Weights of a small GPT-style language model, trained from scratch on English Wikipedia: 113M tokens, 3440 steps.
Each number is 128 + 32 x the weight over the matrix's rms, rounded and kept within 0 to 255. Layers, rows and columns count from 0.

# layer 6 MLP up, 384x96, rms 0.251, rows 166-197, columns 48-95
[[148  83 152 148 185 167  92 134 143  78 182 108 130 102 155 138 179 140  57 141 121  95 103 140 120 111  57 117  87 148 164 124 128 123 125 156  89 171 145 153 165 110  83 101 155  87 113 177]
 [ 99 166 105 126 193 123 157  87  81  89 164 111 168 139  71 187 146 151  70  57 160 113 130 106 124 151  81 137 132 128 147 148 173 165 176  85  85 192 132 141 165 167 125 104 199  96 107 103]
 [122 131 176 113 139 162 106 161 141 138 141  89 159  96 118  65 180 114  94 194 173 143 103  83 152  83 123 110  78 104 142 114 114  62 104 133 126 136  80  69 139 115  99 117  70 122 105 115]
 [184 126 150  90 153  98 124 102 170  97 110 147 187 137 119 104 177  94 149  84 124  76 151 165 121 125 126  96 128 146 135 120 122 132 113 116 110 156 131 148  86 141 114 110  98  94 114 127]
 [ 87  55 122 148 174 117 102 165 188 130 119  98 163  55 113 137  89 127   0 126 117 123  80 125  82 180 161 116 139 165 176 146  77 118 104 121  87  95 126  80 166 129 122 130 145  49 118 103]
 [155  66 131 129 148 109 165 175 106  52 134 133 105 119 106 136 149 177 149  59 104 134 156 138 106 112 140 163 121 144 117 112 134 120  81 122 233 173 134  61 146 112  76 123 152 191 105  69]
 [ 92 146 101 102 142  89 153 135  72 115 171 106 137 181 129  97 146 172 109 120 106 151 129 186 144 164 170 166 127 132 103 161  67  90 105 143  99 140 106 121  86 166 142 126 210 156 108 113]
 [170  71  96 157 152 115 122 102 103 136 166 114 169 115 119  72 121 124 162 144 156 178 104 203  61 157 148  87 119 113  71 144  79 113 138 141 133 107 149 213 138 101 125 130 140 168 128 113]
 [155 170 144 154 143 140  70 208 111 116  87 173 120 112 121 212 128 107 136 140  97 138 148 173  96 162 127 194 150 110 101 152 119  90 128 114 155  36 114 132 153 107  76  60 146  73 126 173]
 [182  56 158 123 128 146 152 129 192  73 104 131 148  87 114 145 149 123 103  87 138 143 182 121 132 105 117 165 143 162  77  76 186 158 139 145 126  84 138 137  93 158 125  96 117  95 123  63]
 [ 67 143 146 131 162 137 141 129 129 105 172 101 146  68 117 116  91  73  74  66 122  91 168  61 107 137 182 147 112  94 104 128 106 116 123 135  75 160 132 157  96 132 122 122 116 158 125  71]
 [ 81 150  56 125 152 167 124 167 128 112  95 188 163 127 116 157  74 104 138 111 165 140  97 173 112 115 126 168 110 118 149 108  88 114 120 179 145 140 105 109  88 133 161  39 106 106  70 130]
 [134 163  98 124  73 138 115 138 161 135 127 116 122 163 128 105 178 100 119  97 125 122 117  98 130  89 158  87 113 150 113  86  98  70 132 185  73 151 211 161 124 122 119 185 151 106 143  86]
 [109 103 120 141 144 161 123 158 137 142  93 143 205 193 143 194 159 114  87 109 136  90  84 160 130 127 105 107 121 138 153 118  86 119 167 120 176 106 170  87 100 182 125 114 134 100  91 141]
 [112 168 137 153 150  99  96 123 143  68 187 142  79 109  69 170 116 128 130 107 103 154 121 152  90 162  75 105  86 136 199 138 123 124 110 123 154 170 107 114 159  90  77 137  81  98 104 143]
 [112 142 123 170 119 117 133  80 137 148 105 122  84  83  92 103 167  92 161 143 136  86  88 105 105 112 105 135 128 114 154  71 143 154 124 143 171 168 138 132 131  92 126 135  93 137 123  84]
 [158 149 148 117 116  85 106 171 116 138 160 163  92 105  74 173 145  86  97 116 135 151 143 147 163 158 110 139 135 118  99 197  82 134 153  77 187 162 104  98 112 134 125 138 130  94 112 122]
 [ 91 105 137 141 126 118 125 102 156 152  96 152 147 104 170 152 179  97 129 117 112 136 130 112  84 133 155  53 106 110 149 142  81 130 101  92 198 144 172 170 176 104 108 124  95 163 124  70]
 [ 76 141  90 108  93  48 118 155 164 207  98 158 135 154 153 163  85  86 119 161  75 159 134 133 132 127 149 166 114 166  55  70 164 138 120  87  77 144 171 122 126 127 112 151 149 125 134 145]
 [ 72 138  56 123 133 108 146 135 123 151 118 140 158 103 142 183  96  99 131 103 174 129 172  87  83 172 166 125  88 146 101  71 125 166 138  78  78 104 220 179  89 180 111 115  92 129 133 151]
 [141  90 135 133 145 105  82  76 191 100  98 161 101 125 145 124 111  80 146  89 138 115 151 144 114 153 144 158  35 115  70 121 137 148 115 116 138  95 115 160 117 175 105 101 134 125  81  71]
 [119 124 139 116 181 134 116  95  86 125  84 101 176 178 104 105  41 148  84  98 117 221 136 155 127 132 180 138 187  58  39 109 124 151 151 130 200 141 147  95  95 131 131 115 125 139  94 144]
 [169 128 164  93 116 125 112  97 141 105 119  66 128 134 150 134 155 121  99  71 182 164 142 176  80 133 148 102 130  99 153 104  97 144 145  61 105 108 145 126 131 144 113 161 149  82  99 109]
 [ 88 168 158 102 229 167 129  69 127  92 136 116 128 134 102 149 102 106 114 130 126 113  99  36 136  32 117 116 175 117 168  97 113 180 111  80 133 143 114 137 108  93 148 112 138 114  96  69]
 [ 58 139 128 154 129 122  92 101 118 171 177  98 112  26 178 155 113  91 160 103 132 140  80 135 119 108  87  70 159 178 178 134 142 192 108 124 155 108 172 142  91 149 108 148 163 115 111 110]
 [140 101  94  89 140 123 139 153 165 139 150 169  80 124 122 129 126 113 105  75 113 134 143 112 131 147 166 139 112 139 120 105 165 101  65 166  43 156  76  95 124 142 134 110 115 167 182  97]
 [ 78 152 130 113 100 149 170 119 139 120 116 128 113 126 118 120 164 159 102 123 122 116  92  72 150 175  66  93 146 145 155 102 128 148 106 103  77 175 188  98 144 114 133 175  87 110 114 120]
 [127 117  47 109  85 202 155 172 165 101 141 133 138 142 132 150 146  98 143 190 169 100  70  99 114 108 105 127 132  88 110 176 114 119 100  63 167 116 167 107 139  96 142  95 112 192  69 167]
 [106  86  88 213 110 117  99  93 126 117 142 103 176 117 160 110 131 129 134  76 173 179 102 147 123  98 159 109  97 124 104 124 135  78 117 133 115 156 222  86 130 198  85 163 138  80 121 115]
 [ 75 105  97  70  39 159 148 143 136 255 123 105 133 141 115  77 138 111  57 106  91 198 146 129 137 102 163 176  48 106 131 121 158  68 113 107 104 144 101 109 103 100  75 175 100 116 108 150]
 [114 172 128 107  73 156 141 167  91  85  83 162 185 138  59  95 130  75  90 161 122 188 148 110 114 135 135 122 187 170 126 156 149 164 130 143 135 122  90 136 131 141 107 144 163 110 114 160]
 [ 61 158 159 159 102 156 103 142 114 140 146 111 145 112 126 128  95 129  93 149 166 125 148 142  83  96 152 121 147 110 125 121 118 148 159 114 202 150 164 124  61 124 132  68 157 126  85 139]]
# layer 6 MLP down (transposed), 384x96, rms 0.278, rows 166-197, columns 48-95
[[104  87 175  96 119 106 158 169 121 124  86 101  45 152 100  89  80 133 103 142 133 158 131 121  88  88 151  96 176 102 148 141 119 136  81 117 129 132 146 108 115 121 118 142 133  95 132 170]
 [103 130 126 134 107  98 162 110 133 163 169 144 153  67  97 105  92 109 163 101 139 149 119 153 125  36 139 162 152 111 112 119 121  98 175 106 149 124 135 122 206  79  88 121 173 140  87 137]
 [126 148 152 174  79 109 141 116  99  91 131  79  48 126 121 141 102 115 152  90  78 125 102 134 175 116 132 169 166  60 177  92 122 125 167 148 149 158 134 109 128  83 151 118 115 127 105 114]
 [165 159 100 102 111 187 121 100 144 135  99 162 140 156 188 151 133 123 100 158 166  80 179  99 157 156 181  99  79 183 119 103 123 137 136 135  93 151 187  84 158 124  90 100  81 122 111 123]
 [119 105 164 159 118 135 126 152 116 106 106 116 172 133 132 128  76 129 130 133 130 100  98 135 112 138  33 120 131 121 227 154 134 131 128 132 137  83  60 154 134  58 108 114  99 127 132 142]
 [ 68 107 154  98  63  94 118  82 149 122  93 164  84 137 165 214 100 192 131  79 129 161 154 146 129  72 119 139 146 112 122 144 146 186 111 111 190 104 132 151 119 109 142 144  99 145  66  98]
 [142  98 130 146  78 124 150  97  75 114 154 136 158 139 126 135 126 153 116 145  64 172  90  98 115 104 166  92 115 103 109 175 164 143 160  95  72 175 172 163  81 167  80 166  82  76 161 179]
 [157  75 104 131 169 139 159 148 129 130  73 139  32 159 174 144 142 149  61 152  81 111 130  90  84 120 113  79 125 102 173 123 132 115 138 138 107 112 126 161 114 120  74 125 107 164  92 135]
 [106 148 152 108 118 100 135 229 130 139 151 111  94 154 167 125  96 136 142 101 140 159 168 134 151 120 119 135 124  94  78 173 103 114 126  82 145  53 163 103 102 106 144 193 166 149 125 187]
 [165 175 144 160  97 158  93 133 129 141 175 146 115 137 136  55 176  88 158 151 176 148 123 128 149 131  78 113 194 178 138 186 113 117 179 133 134 111 135 154  97 124 132 162 118 145 124 139]
 [111 139 107 111  99 141 184  81 145 127 103 168 115 136 166 154 105  94 149  99  89 109 138 130 115 155 173  61 149 104 147 133  86 133 178  90  68 122 115  55  82 177 149 122 103 162 100 152]
 [131 119 109 145 145 104 164 108 156 103 111 153  50  97 158 142 149 169 133 139 118 143 105 128 101 144 155 155 122 149 145 124  83 120 129 124  90 181  91  89 109 109 115 148 151  81 181 178]
 [116 124 141 120 129 180 154 192  84 136  73 112  65 108  91 147 171 166 109 146 112  99 150  68 153 164 155 203 130 157 141  81 105 150 145 135 139 184  99 125 150 138 145 122 112 130  76 165]
 [198 147 117 105 201 128 133 121 136 106 128  94 117  99 134 170 127 118 132 104 126 109 140  97 135 150  50  99 109 157 162 108 197 102 150 100 113 117  72 176 106 106 130 146 173 165 145 100]
 [ 43 128 153 133  13 136 158 181  85 156 125 161 134 139 196  90 124 147 140 110 117 142  88 138 169 101 127 168 132 206 139 159  86  79 143 136  79  74 175 115 115 159 131  87 166 147 105 131]
 [167 107 191  66 149  58 100  41 139 113 110 147 114  91 169  90 153 125 154 191 143  83  62  97 143 163 145 170 146 165  59 117 129  59 136 149 136  97  91 153  87 145  84 114 105  88 151 137]
 [127 132  92 133  89  52 181 124 106 168 135 131 141 148 105 130 119  99 111  97 171 166 170  64 136  88  82 172 134 103 102 132 136 160 136 154 189 138 118 113 140 136 131 146 156 130 154 162]
 [119 122  79 153 185 151  89  80 160 173 150 118  73  76 128  91 104 116 105 144 146 110 138 187 127 123 128 122  74 127 152 126  68 111 124 169 148 103 103 157  97 103 109 144 167 136 140  89]
 [196 166 173  77  42  88 133 159 125 148  99  80 102 133 133 218 169  91 108  75 184 152 146  94 160 122 141 171 180 123 150 158 224 126 150 171 125  86 145 143 147 164 145 149 116 128 143 113]
 [102  67 143  50 122  77 152  84  91 106 181  83 202 130 172 171 138 133  89 135 146 152  65 189 133 143 133 141 149 154 152 135  97  65 162  98 114 104 110 122 186  42 117 104 108 153  99 109]
 [118  68 154 123 125 151 131 126 181 107 108 129 142 111  83 153 110 200 130 111 131 166 118 129 137 140 157 130 148  68  93 145 139 129  99  98  64  89 187 128 135 153 145 115 157 154  94 117]
 [111 124  64 153 139 121 156 178 136 210 159  80 125 101 147 138 176 141 158 127  56  90 110 134 116 121 103 105 152 197 142 171  91 119 128 104 174 146 126 195 165 144  81 164  80 140  99 136]
 [102 125 131 149 158  91 144 108  75 137 108 139 107 127 145 162  77  89 108  99 158  86 134 148  63 148  88 132  80  64 180 122 136 150 105 154 114 181 106 153 129 105 136 108 148 161  96 108]
 [ 51  99 100 137 123 122 138 144 132 127 142 137 124 162 164 153 166 138 141 204 139 117 171 119 115 155 127 112 147 119  49 177  87 132 129 218 109  84 141  99 156 195 105  82 135 136 152 127]
 [ 94 108 134 117  58  97 127  90 160  90 125 152 117 152 142 136 182 118  74 118 130 145 132 145  61 130 114 153 140  90 169 124 142 128 189 116 146  83 188  80 137  94 137 127 144 108 145 130]
 [109 144 181 164 148 128 161 147  68 130 109 143 159 131 113  95 116 102 141 132 118 116 123  98 197 107  96 104  79 127 136 111 106 139 134 147  99 179  56 184 130 112 146 140 143 145 152 131]
 [189 116 155 115 184 117  88  70 194  87  99 111  88 169 133 135 154 108 122 157 138 132 157 144 139 127 159 113 175 113  25 130 154 127 100 151 152 104 126 105 131 118 107 134 132  40 118 138]
 [112 162 107 102 118  85  98  81 167 121 133 156 121 108 180 119 122 154  81 135 180 154 117 146 149 141 165 162 118 154 118 148 131  79 202 182 148 152  93 143 107 127 140 144 100 116 111  61]
 [127 178 188 132 117 136 122 124 102 127  92 131 172  81 104 114 138 104 132 128  56 179 191  94  95 109 135 126 108 109 201 117  97 139 127 124 175 113 162 116 137 151 143 114 137 133  77 143]
 [113  97 133  78 165  99 132  92 131 154 221  85 148 136 170 137 138  77 172  78 137 106 102 117  85 137 162 112 126 134  30  82 151 150 135 202 125 150 137 142  45 114 119 140 136 147 202 123]
 [190 116 162 156 131 101 109  98  79 145 127 123 192 141 115 138  89 140 120  93 104 191 122 163 129 105 122  94 160 160 100 136 117 173  84 132 137 172  53 117  78 158 109  71 162 133 123 122]
 [136  99 136 168 179 110 167 175 172 136 137 156  82 174  88 129 105 101 145 143 104 131 119 106 125 159 129 118 111 167 158 100 139 131 154 148 153  90 135 152 103 134  88  97  68 129 169 161]]